config.toml
d_model = 96
head_dim = 32
d_mlp = 256
activation = "tanh_gelu"
qk_norm = false
tie_embeddings = true
parallel_block = false
lr_head = 0.00981
final_lr_fraction = 0.0
batch_tokens = 32768
steps = 4667
Each number is 500 + 40 x the weight over its row's rms, rounded and kept within 0 to 999. Layers, rows and columns count from 0. Numbers have three digits each. The size before them is the row's rms in percent of the matrix's.

# v: layer 2 attention value, 96x96, rms 0.081, rows 0-64, columns 48-95
# o: layer 2 attention output (transposed), 96x96, rms 0.0729, rows 0-63, columns 48-95
# q: layer 2 attention query, 96x96, rms 0.0788, rows 32-95, columns 48-95
# k: layer 2 attention key, 96x96, rms 0.0836, rows 32-95, columns 48-95
v0 090:464479514527492528499548548544441510533476434516522465564391463511411517499487434516486503520502442513533525476476444537519440446528507466549481
o0 081:615391466480493508525508580505473439427510536514455476468516502461510461508519568458603444491503511467480483519592461495451525488506473523484501
v1 073:496538564492491465527506453467509487543500492526501553559501498552429513478561476477573532481468544525445500533512509577519474473591447500418536
o1 082:472534427471433539502479481556621522515521500507444558530469500442428571492484523462520505515522527455511502488558490431552426531501489558566490
v2 085:484603399507477551454545477512446503464459432533461490486459514483596495538412517483514477507495440498454481500513489484478499427474540627483567
o2 080:436501480464500491550469523415513463517457467466437551545568464501528440499472497542544532485524519577488436525568517529515501468439570511441461
v3 091:544446488454471592447457482441453517481489473445506483475490519537505458520419500500518537513468508474482529545495481481547523497415524520544480
o3 084:510504466469562472556575479452474466418427464452580501468529442517581448541513482492526483506527434556484486516448537520525475559519522489411493
v4 071:476531560492589469525457488493479491501547446580506589430492541519458518541457460463485429498538437466466511504478472575464536507565515487458450
o4 079:495507413533483548529448438530607539517511536534453482563496498503420576516498567502476509511496481501490535460475487498527466494459536512571543
v5 083:504585401444474496500496520440527505546542534516490462470500551436508463498471474430458472463514504502507446513506524475518531481495528453459490
o5 074:457549539473486535475513455492507532540515507535398520524500525487505513509490518553492551492483440529478514522489461549597475442424598445527590
v6 088:524435536469511398539542532538501510466496438550485506510521450468507502507457548513496586480489482530472515532495447509540530551534501444499492
o6 080:468514513509462558437380483513536504537586578491480516467482468507432517528475471517453420531467539553516548450461485451522471529542482549492455
v7 074:507503467500443468502541547425535487468528504498530522549514491538577448457537470464479499499448559437526434506435470553422469541590553443479520
o7 074:494579467452456461549552478545566521477496425425472531513482492452502531481526502490529571597576437485492446487517500470532501494507462456554502
v8 070:489509473511482490519483498463491546482440432468479522483453514526486562551480509525502419494477490532500486521476534546443559531573502484533504
o8 073:526477539536564473480485485474389445492518539571520420520527524549529461481534496533460467496457477534458539437466467592478554508495497445492505
v9 076:452464532504475501434579499524519507425510527538561454388500537568565464498478530551511557459512523454458516545488496466464505527460487502486468
o9 068:467527512537520495482469467464552529516523483429543585488507405473463520516594513496529565497495578464529528508610543446589476499485469536502448
v10 086:547458517483554457524495497526514535448501531505460522464514615471519488475493540480504506472504489450497471532519522441529485502575547507497489
o10 075:473575485510499545460459483546553524560559505538436558547480473436444535440536520521489541555493436413519471473532475472529522455496460463605562
v11 084:529478518527498484532498473420443448514567563485478561488520492507420567454455505552429500508515485520463496458500531497517541559433512489448467
o11 089:587467494483486486555571531412528503485462547491551440478435508485546540502502472479536455436555454413510431541515539448534481455503533568432555
v12 078:467567469520509470522527556485512514557422479546413495600503616484497520526527423522519487512437465535523487530482471541433482490482506463548415
o12 077:500521467481503575460471518503558525554507496512438561483411523452478515498482514475502462492476496434513489442591445463531452483460491502421532
v13 075:474475549514488462507555516493581487461435411501496512519438514458465473518465544476492444539480465491499477467525525410557537464481526593468575
o13 078:428519515499500546488390478533486486506529542524460443550550511523455510504426522529457468519462524593503538480413476533464563504513523537526536
v14 068:503519517559479467479437528488524448525468456431540566472490450432464530498509549547493508533526510579452455507541520542500468556462509540520587
o14 058:544496489523492481534520536492462464446490524510562464518568556569530413424483507502559533482489470547502514518472509511431538536505486486452478
v15 097:495548515537448550512553489502484476469490512463508468366577540468534502530471454522548520479491585482548481558494518488456477411459472460481506
o15 097:418530537462456477477510546455504462475496425437497567458480488474531496496574467498525443439536571416554521573568538482579472493471473518498454
v16 075:540544416491510507387459522463556507556512470452478479455530492459503560517530500509542511503575533551527501458482539489470490485469573501593471
o16 076:526492542486491455536548535555424483533491478554528562495522447458534482458503534457557574555465534502514400519494447497479493453539522419499515
v17 083:504482514478438529491418442560530500531536484479473479534512483550528511484508495506547550507444524550504490462543545487490414512461518501494477
o17 087:504506490465456499491537528475533503497517484428551521467485495433514527473501478451535491493498579417511458526552566415508462526543428565477454
v18 099:499402530489505530492499561519468501501504529466470462470525431557484494517518492494498561456481475585501470510494524558459452472545527518493486
o18 102:551428497493514472534587534503449480492492495489579509470476496470593463502499484490513587521517519408494429537596497472461491495504406479451516
v19 071:492545527422428483535533497492537489504475493528509474559529474490532401515514538518509545542478500506474518583462525529458456511465499532437638
o19 076:428508457525454533468474507490569548564494470451463603484485484469469439516467480518510539476551501502509511498625503462547434528489494469492395
v20 087:500508481510476478585530534512495484500447500461417525427475411446509528497462533450479559548507421499520559456475557453513481515386526472535544
o20 086:592433471524404588518413541439539554480472504464509463528507465536481511561475555482476451432520491541494439562520487478510450525472527539483466
v21 070:570522486492521577526473509439501560505456557516476494496530492451533552478532544426525486450499480496485479472525456512481542522455467544564519
o21 055:522510569528538463449549475499450487481463462553504483532492532553536471461534481520493523489491392551482494506470512605472506560446550396454548
v22 098:537465499569496473558522490479535444517546483557488530494490478494527458507453554463429522563544485442533509430495537530520583552462469503416559
o22 105:490519487478443535529459488439589530474516478441444470549488498490459527537515490534495464489596427509482503553473577478526490513460556531547453
v23 071:521454478437474419552490482522585429463517531556506545571512510478547492513420456546523513509493460531474471440474438509540467538485461563502449
o23 061:499522424525469544513458419554570600546494500485503540566504500482418519528454524458474504558508536542511519451450484437507453536502496544504471
v24 073:526525508514489501485507463523377522546376445531422501523507445545474519516458537474526497426440486452511523436508491541490489535438512534460521
o24 065:458481498505500542544416530463513491566497554509538437415450492504499454529430515510494430416473517538469529475552437519523434537496573502459487
v25 089:503494464488464446488529575490525444503579515512513443552478463481565524563476534532543499470504446540475533453480525442495497540510539500647510
o25 083:538462489513468532476411520445469533558478527450568538503486435445508451551475481476521494542526515553562433495492515396515486517555543481395471
v26 078:445536477420600500470486496449498501483524466512506539513476509469460523521533473505529374506521451544494487510500468462532456476473484471535489
o26 075:524473493539593475481515481500396468484496549549513451508538531552526426488517495542470474460454450550494515458470468573489545468514551467481542
v27 086:568442491469563521464480569439458455569557598478485511575498470490444512507545437447473478536493496557530474537447514529452526532524527418547441
o27 086:627498516465515446518536551553450502468493542546504419476480533494550498456482510511485523554483392426465443480454476507434542470529525458477550
v28 066:517514540508502418548495553592519496535555505460542542458461492463424451551520478455521496517514468455522487513493588508502384457552545508450533
o28 060:565474519516452507493447521509438448499516561514486443530508549462519548480537509489479477505451504453529512503465510503482563404543442483613521
v29 085:446514492441476510491498520540496514538478475510475517449473425463475476539502489492459425467528467506477488521463533450566415449445558442546460
o29 075:481478592502536520447420575542426426572536571556512477472506476492500471489423521538467459494417542524547541471464437501488553430537551468508535
v30 091:540521415481468519492497481443478469523587456513465474572566521553515525465481468512507492516522469474446491506509515446475520528412551507535569
o30 086:502464514475516528486480488440468467570479521543534530558440465456541474554424438512495468509485462497506460482506525421553453479538602443447479
v31 086:493490493525474420448526558556497446496568535533461521602499438478392481492506488493495508501440432517481460444502495521498482459467501511523531
o31 076:537452456485516498555521564519449511572499528535465539497511537461534441493444509544584601519511457486490411543564481466440524443508476478456539
q32 105:548501535503526524547523470463470484502482498511467477500492564474491496482559484508478452556490558457430538533571465502520515476463480517404545
k32 109:469560502461485516493502525494466470528436530493560517502487485494442462509495496592466499550527453437491501459534528468484518510518529501511503
q33 114:585439505524474536575545502510530505500516495545465459472516510570532511486544512497508467454485553544451483509526511534475419434447467515541598
k33 104:462502474502483471518448450452500483595474497456557514546475504505495414532465535559506483576479514446492574546604494510518551525499503469480483
q34 145:458498509514475498512464469446537469567520520455522538494508505563509532475552501499539537527513569485463561503543504577460503537409445516476563
k34 116:495526472499512493520481481456484530500475510488549478515479479499497431505478483559463454554492492422476547453554529545490509484513526460514493
q35 151:528534496509526503442517555584484532488473483492520494432538506432519502526461500503510498484530450553561428476425488477559484479527521517568451
k35 123:522470519533499494490510493534534498497543496527460512503504518552500568454493432420493541414493510549517496507444455494470509500479465512507535
q36 117:472476551463486546411472511505559550511482487488481507506501485484541539490447551496588523421565496578551538513505453475557474554500457522450465
k36 113:494443516490474499569542502488548494529504477505460508498464486566473519475521473471497490536489506534438501497584549551466508507503396442537515
q37 132:543508494532542481487527544558488587477522470489456472500528499488518490480483505488554542432505427596538419467486484509565513500532481470604473
k37 116:473461525510505513517508472541563521469569483524455538515537533575503580487559499460500508469455528542515478560468536517466512488502444524512537
q38 134:454502497476514499536499463430448513507477523486555529502505448503471418471519549589491505535494493466469514466564531482472539446520493483469537
k38 116:476579532492509493518479510535465558436506526506537492472487475443520530450497495552516521503481431448543499453539467479543507553503547460474503
q39 124:425493523514461521569456465424527468541477487502477583528480469544457489496547522483524530502460530472476551523524510515437454427436489539434525
k39 111:487474479482480492467500489486483462531481535484546482528466490451474443504462496574480467566563501442502515485583535521521457529519529470469469
q40 119:481488547490413504560457460415478452583435496515561495506472542558484489530552493507498455530510584425473526522538505514506486532472493503436539
k40 110:470524477496501495482518497439474516487425514521569497493504460472502454509444502539471482526528476432514532456560535514487537481535580478511477
q41 120:553489494512551524495526534534482524468515548528541480485529545465538457523495460461433531456539462538549467495473484512502469490558532464562532
k41 112:539518487482521504518480512560528486490518457503460503484536510551512591483451492462554514440497515538503444526441454463514493479502521519493505
q42 102:461453468554483499389511546530498564423460458447485499410508486518439543493579535452475535464494491542491471499488491493541486503441533512499457
k42 102:491451489462469500524539485458512479588491482529490451522467455474506536497472508489498480511530558432446562504506528512461497533448470583509554
q43 104:495486507543519524463519484533494517467531500522453445487500480534498550498455523466491527439581447553475505442514510512475589530492478460528465
k43 102:512433487495502516470477498511528522509530463427461574530451489526504481518536531524490447539479541519462546525480524547478496475498464473474571
q44 140:546473446524559496437543581638521554447483480542500481474530472460508558472455539492512563444511438538547445449465477506525518530542519447547465
k44 123:501494516502513511484483476516533471497545483513443534536522511575477569504532485446522523463485501563487469543453476490467480469435470581472528
q45 104:506523561499508455516517462518535419488516525542499528531514515500510577557519429460591509532487524465442513521517507529469485468502467542413501
k45 101:462497491509479509484546496455490531522443493517577473505427474435499442476491525563447464524536483448443525506557508483505466478489522480533437
q46 122:553502526561495513427499553520466490459518463479472560503489482417462456560405444508495538468488488511503507528470519481539415529542538490583437
k46 108:515487509470508522503539513553549514500556494485463524522502527550493568512527506378463500436481506548523467540459464472495509513515483541538489
q47 104:492513503484494465514490490463483459495477429472443471459502456533527546473568512556573492497567524477474508510516544563492488536481514492450520
k47 106:446499510467475557494472492457548533542486534495547505549488419502509436487498540583481504554516494459509565517589522465555544487514516432482458
q48 102:475481536513506484512494441495505432544532511477539573454457473473549530453532490534513431544498518474430509549499565550502441526530538489467518
k48 107:490505488478557528500438530487447542469463473509548445535483448485473428504462509560488505485541485438469493515570463516509514527523565444461471
q49 105:533473460468544545421506538543531528525521528488457505479538486484503550487504456516508448468488472576513500457431493541544438518521456505577464
k49 107:569542492520496512541489484552575489470557445528443485492501519570482538506493493461553496461482527509517492517463479517508529480498442548470525
q50 099:410533492522500514539481498455552459577529466441517481480516472522497484495548446549526457489493571464425545460586522562542506425450472479466491
k50 105:503496525452513529522534489487486523477474512498522520521451534465505380521520528560444491556509476467500528493583492514480506522535556437503480
q51 103:472493578427498458610541489409528461516500504496452585501498497558473516497541472472484429506438523483493569525552517582519450509488484525500541
k51 103:508512503478496505489521476469480491543475484452552467480488487455514495514503521563463531568569470436467523481582535473543522485493535468476506
q52 106:490525493519491510516457540480522396499469461489512527484462502545540560532567440457553504540543508523462522485556532469455419469470463527461500
k52 105:520462547519526493525509496468476481522463513508556491459435497470446408505483508538477461540535492446533572500581476474550513550504515456535472
q53 095:462520532439517467436550468586433608582458491536552525548470480460545542460449478503451375525494484489460518509449542493476500541548492512494507
k53 088:514555497547563511502470540516493528411476542482488457510493527495462402480529501547551567442502512579494503553435486444520476488472518500500518
q54 119:546467486540515548433537484585544517399525453519483500537453560488477545488440483431484518455523507565517460553479486442553550537551530472503461
k54 114:466466479498456486477537520527546512508504433489460504490497503550458541535514541437548512436518538570499491550499488541494474525427432560496496
q55 096:565506486493500502473498465489528466509499494548408411560541553493508444504469519451485566434508479574517433580434480489434491565593445513526496
k55 088:453479596516479450512517475563531477488514467518480552478529458515513533547487503496469516470503558506499489459419565452490482486508416514448443
q56 120:508488475461467540441500518570532468455561505517480448503520458480514493481447496512590477457533448586564486484454486506553473496527524452530459
k56 117:519434508483502473511489479539533518488528466517454522488492569538515565507528535395532547467493502541519458507456505484490513505529440506462533
q57 097:486521513512430501464459523553536533541483488531569537478496415499502547453478480529526434515488486554518561502447509523493473499514484517429489
k57 093:505469548504542530539495492503480483530501495490424500509482488462568481525458533494519511460406507539527465456519511506480526523546427526449510
q58 119:526525484444492504457498483557523493557504462577501463492513524460494582481523454471557510468482478529618513536393514510533496482488544497510495
k58 114:513466504556485492465497519510506506497545482477441503523504519547556575526558553466542582425483543546513507502459503510472477494494425507485479
q59 104:465545502507484468504442515477478547513571597428553476527511500524532474482492470560534446494543511485476514479632510509492504556492539460482499
k59 105:520560449500510528512545546474479495441448502568564465474481532447453566484503462549427508569496415500492498485547452499511548491511606446454545
q60 099:426506484511533397507546524562505594544452482490493511450513460430431556549513484503534445505459428490462500415489536565517496452451514542507433
k60 082:606541455503478566488490518504529451483504551516495523508490577512517459493514520541467442465514498456485494534424454470510548505525495519543569
q61 103:520513486477579472455460536527505482596510489459479453531455534525516458481521414495534497524460482534527480516509476447513465481469510466505533
k61 099:550465518497448490509587515481591496457454472559451507477517567482402531496500469567497474544576545495529529496498533489465509495513458469522448
q62 109:587453492497507546434474506515449513504540462543522450475510546459419468486431574491488515477444481537583597495471481514534467491522555482572448
k62 111:490487532524504493499509508532519474449556485485431521518525496511548613511519493453526521483467555540523441540426466509452498503518446548451533
q63 104:524548438542545495489569512566484490478519542534564551491561550441495466530481504439470492452519485496527480496447399412557542544546483480541515
k63 114:575522467454476499474495524551554519513536495475437501520503510545465559484526438417539507484508488586498492497434510503446466485521514521531528
v32 100:514498475505548416383483453502563541485494538513521450442479447527495460544495592484460503496568505544499492495450494487516437481513493552517461
o32 101:516492518519485438541567486526428502481489532550531585549517444518518484459495470496555607547520465498496399560521478546443517484487577513534477
v33 127:479479467487501531456481556476468488501486498505470573503531574545458524424481477512440445512516466538481502484560539360526432453522478494516478
o33 134:509449550469440489517516498528474534429477524476517516500475490450557464470489581454501471479478497475514510422529431464479477464499477532393546
v34 125:508499496475479453421480525523548517541549479493517533534426550531508438529482547487550542419538534549534551519450424472570463428501491522456496
o34 120:440498532449528519519510501537451516438464449524493495499501466447493476425513478525522439510528505545534479487541516544472495533518485436548507
v35 098:528452456472577495552459455497461542460514560417481558482479449525471567456487506497496545561518455556510481522567504521522559554494468534544523
o35 109:543471491434496434524506495524558456516466534580500494497497513531502502453501495492460430552457517455454546523424449574466494489565475531544438
v36 099:513503510565488547488554530510501485530544530512452623479496513539491490477486479539468464506494517444494512471513543465552389493589507503476490
o36 101:525549483525430468546500546536517522556473522490583578574448424474475509534558561506523429503394476496502454467475431433465458459477545496494502
v37 099:461503542487521566484455517515433420535555480496533443536492497568557487492503473489473488489436503508456491454521536453450422540582527460479546
o37 100:502518403469465498552598511474541541511505504486523471568454483480458533497433542455531546564539529432510445521519490412436419493488529540534470
v38 079:500469551519445492554527533488457472537552485487541516491511473492482544464508476552499522467468502541480559490517538551471529529461527435498474
o38 077:468476505521495567453445535481491490548491450494545484423487516441469570486561455466534427479478479491512519513478522472507485455525463526449570
v39 103:469481511463484575487593499423551531533582507488471458636492524482468458505501540491525517486455495445483490499525475482534508567483463477522560
o39 096:564530475475468490539458497446560504518493512495494423560435474529509549504435485497483457528487492574498536475428599485478474470512497487475485
v40 091:506543452492485485551502452489479513485418592515495602515485447537493514477519493472437453425477504471483531580500501575465531493545522549456513
o40 091:478528485452489542447470482466536514494535415465495568456497480472526489577548520490521442529453535523487475499461464510538545532540480489537443
v41 093:497482530534509504470501530540521529480592421540539447526451480457458545541473461487478436494529460523554536488492507515519497561479528517589544
o41 096:525484502520451452507516562424484526466469523519517420554531517537525458508510475560534523505539415583485483534492525521489564500487542486527559
v42 089:558422506525538552502583598505498474446513554464512467468470508563474535491495483473468476508474517534494539517441523447478403526496462382627500
o42 087:555494500552417452493457526511506498524489554493511433515432460487478477479532563527527494506504464497528454464535469457415511423502507515478579
v43 096:560471531486502530505537435450495459438626512507516516519516562497515502468522504540553507532537487485470497458504560501486529521477472419462494
o43 104:528539464562472521437506501470513456519464503512582522559477473465474584476532467464558530521455458463518473570417547451530496471508534525520473
v44 114:476536483488536489450474431446461542449473495492533461541481535494536517496510550508488402499501496489462466515480520487445562498453506551485575
o44 119:523485491502509486506571416461516516516501502476480516479518486560562495528387468475465657510572523513464488536464479509571490540476515557432460
v45 123:512445507531537509509502529567515504534527445518516484396464438477410507523478444461517521506498519509562526441525528614494494545514525467530473
o45 125:485492465537460468506488613503501489508478505508500461553525525531462502530609520529541438501474453533492494523518499497478561491488523472607507
v46 109:455536537466525471487547390476517502514462432513550457492500497449517482594497510475601480515528465437531510514447524522486598547463511457493480
o46 114:498557475492512465518495526500522483584455480489477505498551460561476509542506471561461561499494476579480518541493535528548514482443540494557476
v47 099:526483458524486592611481600504460517536521532487490549581431475500470564492420460467428539526432501526467507459489548500518454591584518487515517
o47 102:533470469505468495505488537481585551536514539516512460557498544477473512510532531509453401481474486509463500466434411463439468514534496475490547
v48 087:505526519537469460519460438445462501534463514459520467481452518564538530486505544507452444495534455470494520401476573545556498486516519539471494
o48 082:423440488474447521502545530489485549550432428469581596502525476435549507472567423446515444516488500524491443566483456472504457502513512559446474
v49 115:499482500502456416494490525407564442491461555535546513382528483474537518479480541520512514553535513501474517549496458610501442507431507497553551
o49 118:571491523571511542462495458548511464443532480458500550542539434514450518486578533451547483538502412543462480525507544490499490497512509569554484
v50 104:465485506542540516481449571558528526537471449513506498497475515481406541525434501418439520495518446521537527473485535436505450519575522526559485
o50 112:488431512497439429541501577514471548506455557499485466519546514507540435503500521542487479481527450537476471490548421524448540479468515469485551
v51 118:497493507488483503495489504519494564512524567491510578629534488500501532543497418441468539537437512536515544546441453471516488531512503517541507
o51 109:468479510420511501481444556482504538534476529551491445462458492435472488461506482544464417534470527502487541437507502520426533472578501459459529
v52 107:507479505499481536401482540578566459496529523506533512519529516576544489475528414485480400471563513510495512440480503481498456517450508534516502
o52 110:538492478490467479466544514493427548409494472517516467555472475468474507455550550459622576565492476524502487507555561429457538472516515522534531
v53 104:477568456510527463558549436531474492479431509473564551557504568442500517523480485482501521495552469431523556525467532437489523454462477530477456
o53 114:423549531433511463474442527505526478547446444433488558422527461496524472538559523547438436423483500558519521487524465526591504503474471451464497
v54 116:536449534502526570591471615520467525497497489538480424500556523454519520485511450496440498479506542554525484551548435464487497481476486385514498
o54 106:501450541518535527481459485530494514458562559538447412450477580487486496455445517491464521475558526433525565440519498481479517506505426483428593
v55 093:543491488507483497588445441527463526502559466513490418553482538511496500538484490506475510503513482488474557514505492485476525525466476529559541
o55 097:437486492456476522441477536382514488546466480473550505472534534464543506472487417546452480476534509544502505550459521518544511512516501453398555
v56 107:465507546507506589484445536541487434521518516469513486507511470482623474529544419481533452500474542490495494566463445594462460545445563484510511
o56 110:541525470548527525459503533445527514503551491477484447494475521497409546512529523519550521512495505527489548483572600460499526480531490455500561
v57 117:474504512506510480414567593481540452457517600518449500434523496480584508429496452502540536507592475540462489408507541466544434438513520498505451
o57 117:588464537546507507525502502566472476455500550491494561564453469494503522458552523487582509478513460420520456518552510463488462471473463532493490
v58 098:464494518470536503484476520531532573519485482486482516507474413533466544500429473429457420521543488470494450447487473476528462504570517501582494
o58 097:611470490519450445557535529487467596488461582537514456579517500583515453497498490526530552507488484521485510465511467520441554484494514495445526
v59 104:485595484449532448505512411502520525429433452494535526477475428425474513528497506534554434531486479510463496481480501557481550478467479628545446
o59 111:527511509489511448501515507468519492558431481447507582462569456598551478577513463536484552418511522552488520563523486574575545514455524521475459
v60 111:524486480502509587578454563515443507496459402532493452532494514547481551458535486541421466519468464540492456528561576403467486525529500456511516
o60 116:487462508503499505491505461502497504520544517515484452446489558484553483489430527476429541461557524433512507461481440457502475490485462529427558
v61 107:540528510528497490530510599437500497544454522543451518475466469495507533463432462483501484546499492509505491414556536484497501537581525467559534
o61 111:580425498548465588529430543507505562489525529455498490535516543522536463526480511502497466447546491478495521480527463464499442515452446495419494
v62 115:562513505507555515558520509477460507572468494447465533604433525508511501489505469449541528460417511453487463544492504494449520509606549416599481
o62 124:560492457510471543522384534481484529538520523487502437473474524521467525505476477535454498463471526488527497430506455511495434471497479431410530
v63 086:486532540458455463619497510524474476500435471559489528498477500483551498504407552517479500511521515545521474529599470448428488538487459511492602
o63 079:462462484419511612489467485495528529487577447473455488430498527482528458486493516473442432484583488488523501471526538469495431544492450508519481
q64 071:542556476504534518491504493498473600552532532546552433469483491471531462480494457521483455514543520451464443458455506510501514513549508510484455
k64 076:532502534502491503493513517572506512447557421524456479500520535506510589502478432470524525411533493545561435492415451445565533496511492501489484
q65 080:435498482551464468493547550527511518544497498436447515593511464530463483529509529483425515498595521436500514456542476453455476513469501529582477
k65 100:499495491529552518522554447447443467519455521511557477497488483491491464552466529570466475536535479434499516484565488499508571487521553479499463
q66 089:449456562539435532503480498413520442565520522477466500533492478518467458507539476485512572507478533463468503498549518488464517510513458472469527
k66 098:485519487492515465527500494485425466474492543520572500498452485450509428477484483555471443545447490476522517470509495543528468530525569494461488
q67 074:556553440506528512537478520573527493476510458563497469487472513436548519499496508521553514515476503559536482511447582468547560483544503515435458
k67 099:511472534507524496530483483521508496522522471527438535500524552546563584502501481456546500439487561588488452513465504474510486468485397582502501
q68 076:602536456556504496523404508563486520503470612496411515478527490526544474522527596485532532506553454490444469507460452561491477525481508460520495
k68 073:521519522483462451507560484474503465470524432491488442469467515551531528512548411520481496480528516468527493451478508515503507476480482480494536
q69 070:508497509498470545523470570489544439482443475516402513532519540524501502469524481416520501458528538439472450483592544439500525499476503503527461
k69 094:463423501531477483525539517457453561510450497476562467544484485460487443444432508637459403538584509482510567466555494533554500537513519507541444
q70 068:352488484512501474490548551497536500484506471454484539523483492464479481538505503530506491455509516507470526504565529465469487507489482566511432
k70 076:517454525549452536469527446453501509527532510475498500511485480484506458488493592508364472558564467472476517450524463473506552535548488402483496
q71 093:567564471506522540480511537589497536524506543517555473455487472497453560478448521508526473435568521535545475501414523524543514474487541533501459
k71 109:522482537486465495499490497500550485474513457460470510484507501546514583540528455438551517464493521545489473546440515506502511524487426524501528
q72 094:525556455433548541505522516569521487541534491524479500490511484491519537478494550523527514493529468551590495502411543498571459437500523538535553
k72 113:510477534518484450498523516516534476536563455484439539492503504555491569492523518461535514444512550527506488513450517500480501487466506517488523
q73 084:445528575504476552454539489559530493550521504445410569513520514516542537575513540455518518411546459493526486484521476478490469506514470557533486
k73 089:499475504509463509519530516461468468512448496487504520523406448474505439506505526554439465554504471399502534496571511549532519505461486449495493
q74 074:531536485474566537458504503550523516432499546502458514529505549537552535508439520526528544508519455518495422485400530482544562492497498494572526
k74 092:499460512538499530529531534490465512558538494490402508551506516504513521524522515465522462439509508546506483486498489505502518479430462538484528
q75 079:544481453467476544481466495461521457535523463475510483509471459467375547421501524476541541502452514540492441534463549481571497513478550476511441
k75 093:445470538517512498494486479504595528496522468516456524514526535525508518498538525435525516443448522529491536505487484515436460507491459561473476
q76 084:586497470443484516542486529539533548451520448502459476532560488448470548437470539508478526473486478565509443537358454473556576472476555497557503
k76 105:503451486492481521489519522493533471513512475491422505487483525527489565497490525422548525424518533555500493524470481498440463484491404533493515
q77 067:437489472576459498514560503469473495518499521474516476516507429460542453478553505467480474446560456562443504526468474490476462510568452482462513
k77 068:459549486521532503475486490526548492481533497558543514429443538497520539471520561496513502506440483504542420515502556489565519446473483523534452
q78 066:447490539481487499461413474498514480458523470501465508489496509499456528464488502479528530353458497590521430527437577539511479476501449566489515
k78 076:428438456451509496524505501478493511612477497494485536496507476531528496525500547456490470486534515539467506503522538520476437504471446526451471
q79 067:632512478530536493509543466593479514525517488568469497473472528502498599459473531496439457505510463536492457560440529484535519465490453568528559
k79 092:511460482471484477489504470532548497489475466480497541468482529563524572512515485428518573458467478549455463530469505527507541479472436503492474
q80 085:453550551510414526495452491428503489498478443446472474507505441545518492550527505465493575480529573413515495478577416537471518530446495533486466
k80 100:509516466470502514483507460441481497496457547499545485523445514473513415493470517548483469558524504482476583451540538508523485521493529491510521
q81 094:430474513547512447443502477470519478542455485504500513503499512549504471604522493469480535551526466463466551466547470545433544520504426485469530
k81 112:521522472472519477512479488492451505512464518475591472501502444435495434497476491617504501559536478441516523477510535478528526473547580491496515
q82 075:536486518509541508482519488466440505487527495503550501514484511467477483479498545496521443490545566561456506496517550485552468570521544537545481
k82 079:507533502488496491503448548499454519428493564516471463478518564522547556474555479440597515429502496512517451484447457499475576530515474515494487
q83 075:574545467450549535495521447548520527542577505515474424545512438507472551532466509537442489524469522525507489515349479465503521523545555480493462
k83 091:516504496466516559492491518537568494464560463515470532450515511537540593541534475401555567430512507543519468546447485497496488495497438515487490
q84 062:537462532475475468544520457560510472447536495443519492540516443501521515515511407511491468540486480521505582518473547512548535456515503524508532
k84 071:517542431478531534539551508544441512536534488492457510479494511522523489501513598418533537453510502496507441508479499530458453504479498519526510
q85 067:453453494456619544496464544447431512502533551492555447452480417460498467442453497511523469511486455526534536556474452530467472517490460498558489
k85 077:519486513508485510505482505509515467497535489449489519525466513470494500500533508433518474393492539523472471509528510528473516466518476511524483
q86 072:428535465454551498528436506519586556465543524509423487464483601478509540516511564490468549557512494540503474497474454507533519515446446508512441
k86 077:500448480521507486451436537459515448527519463478457488495495485608497445500529523506498507503478531533501528511511508500461499515463477529530481
q87 081:437478514556477491509430493560549441476602475506447473490488511510499519539549533426515539526482578477406556469528450470419526523476406536500478
k87 103:482506526501500536500526472473513463529473522510556524564442493476464420506467483555503442579511483453503574500528548530544486514520504492526475
q88 079:495531521551522479581511485391550458510565471556499504483464518463508495510511486529525480509446506458479528504487452497403594521501518528464542
k88 095:442545478489519483490461524452459443468489551500552480470492474460506498472478486563468477536532450436502508533524543538512473486530582527495462
q89 077:509478455516485578533505522561487480537513480455432468519565514512502572472483602462550479512461549530534524512491490490487519475453501584470455
k89 088:517448505494474508499534472476549475564510505463461524529475505527449465515536509496470503481475576522473516533496528503441502476505425520535481
q90 084:495502480461501516503497530517595540534573453479419557511491414524472555467501558453482485433490557541526479519453496506487491481487499579569524
k90 088:485463470489506448510527480484574470567503428481496541494497554514530480542523488461484524546522567467462565540509552547503492475494436542426500
q91 093:511503427403563511501491515544476526510470540536540504541528464480503528459481524554531491471535429536569438477428543528569508466578561503447517
k91 113:552472468506495499506526512534564501484519456480424553497544519530497567515565529430557512439467516596537435524419467481483480453490475539511485
q92 071:433463553547504470504471478525459478511399583543538487543552486546469519430484503510552529520493507449490588523538414464494404430556450547502529
k92 078:452555500485510543493512521503531513454509551491591463495508487496507502472479486559459447526512505455514517499506492482521496516480601491498469
q93 076:439542512593491438572490524462548404448496511542487487543505527533493518539550544432563537503509598468525552445505447551504552562481483542502467
k93 093:500482512492486485466462469417439471542431544508562525478477458488472393485486442570480440525487484449445558476557544517534469467520551465496492
q94 069:550549493544483459505514466505522420502538507557473507541450543440538456440554567551515552526437522515514525541477502497527467524517519483528567
k94 081:459550515487509460499473511511521513516529496533452525491512520551510602515548436471539509428482487564539480524425521485495443473469469520500474
q95 079:557489520547475485414550438523549565496513531558518482504514468487550479526440468556467463551492502512460519586450526443513510531509513513566474
k95 081:490548511534532586521477476543511479467537465541513520517554487483516560477568478465593574459446476539560441532416494513551537518527543534496475
v64 124:559565494532483454433555570503521506517516526601438508471503409491537445480494492509486519494560529449533460464513475526489513431559537497533480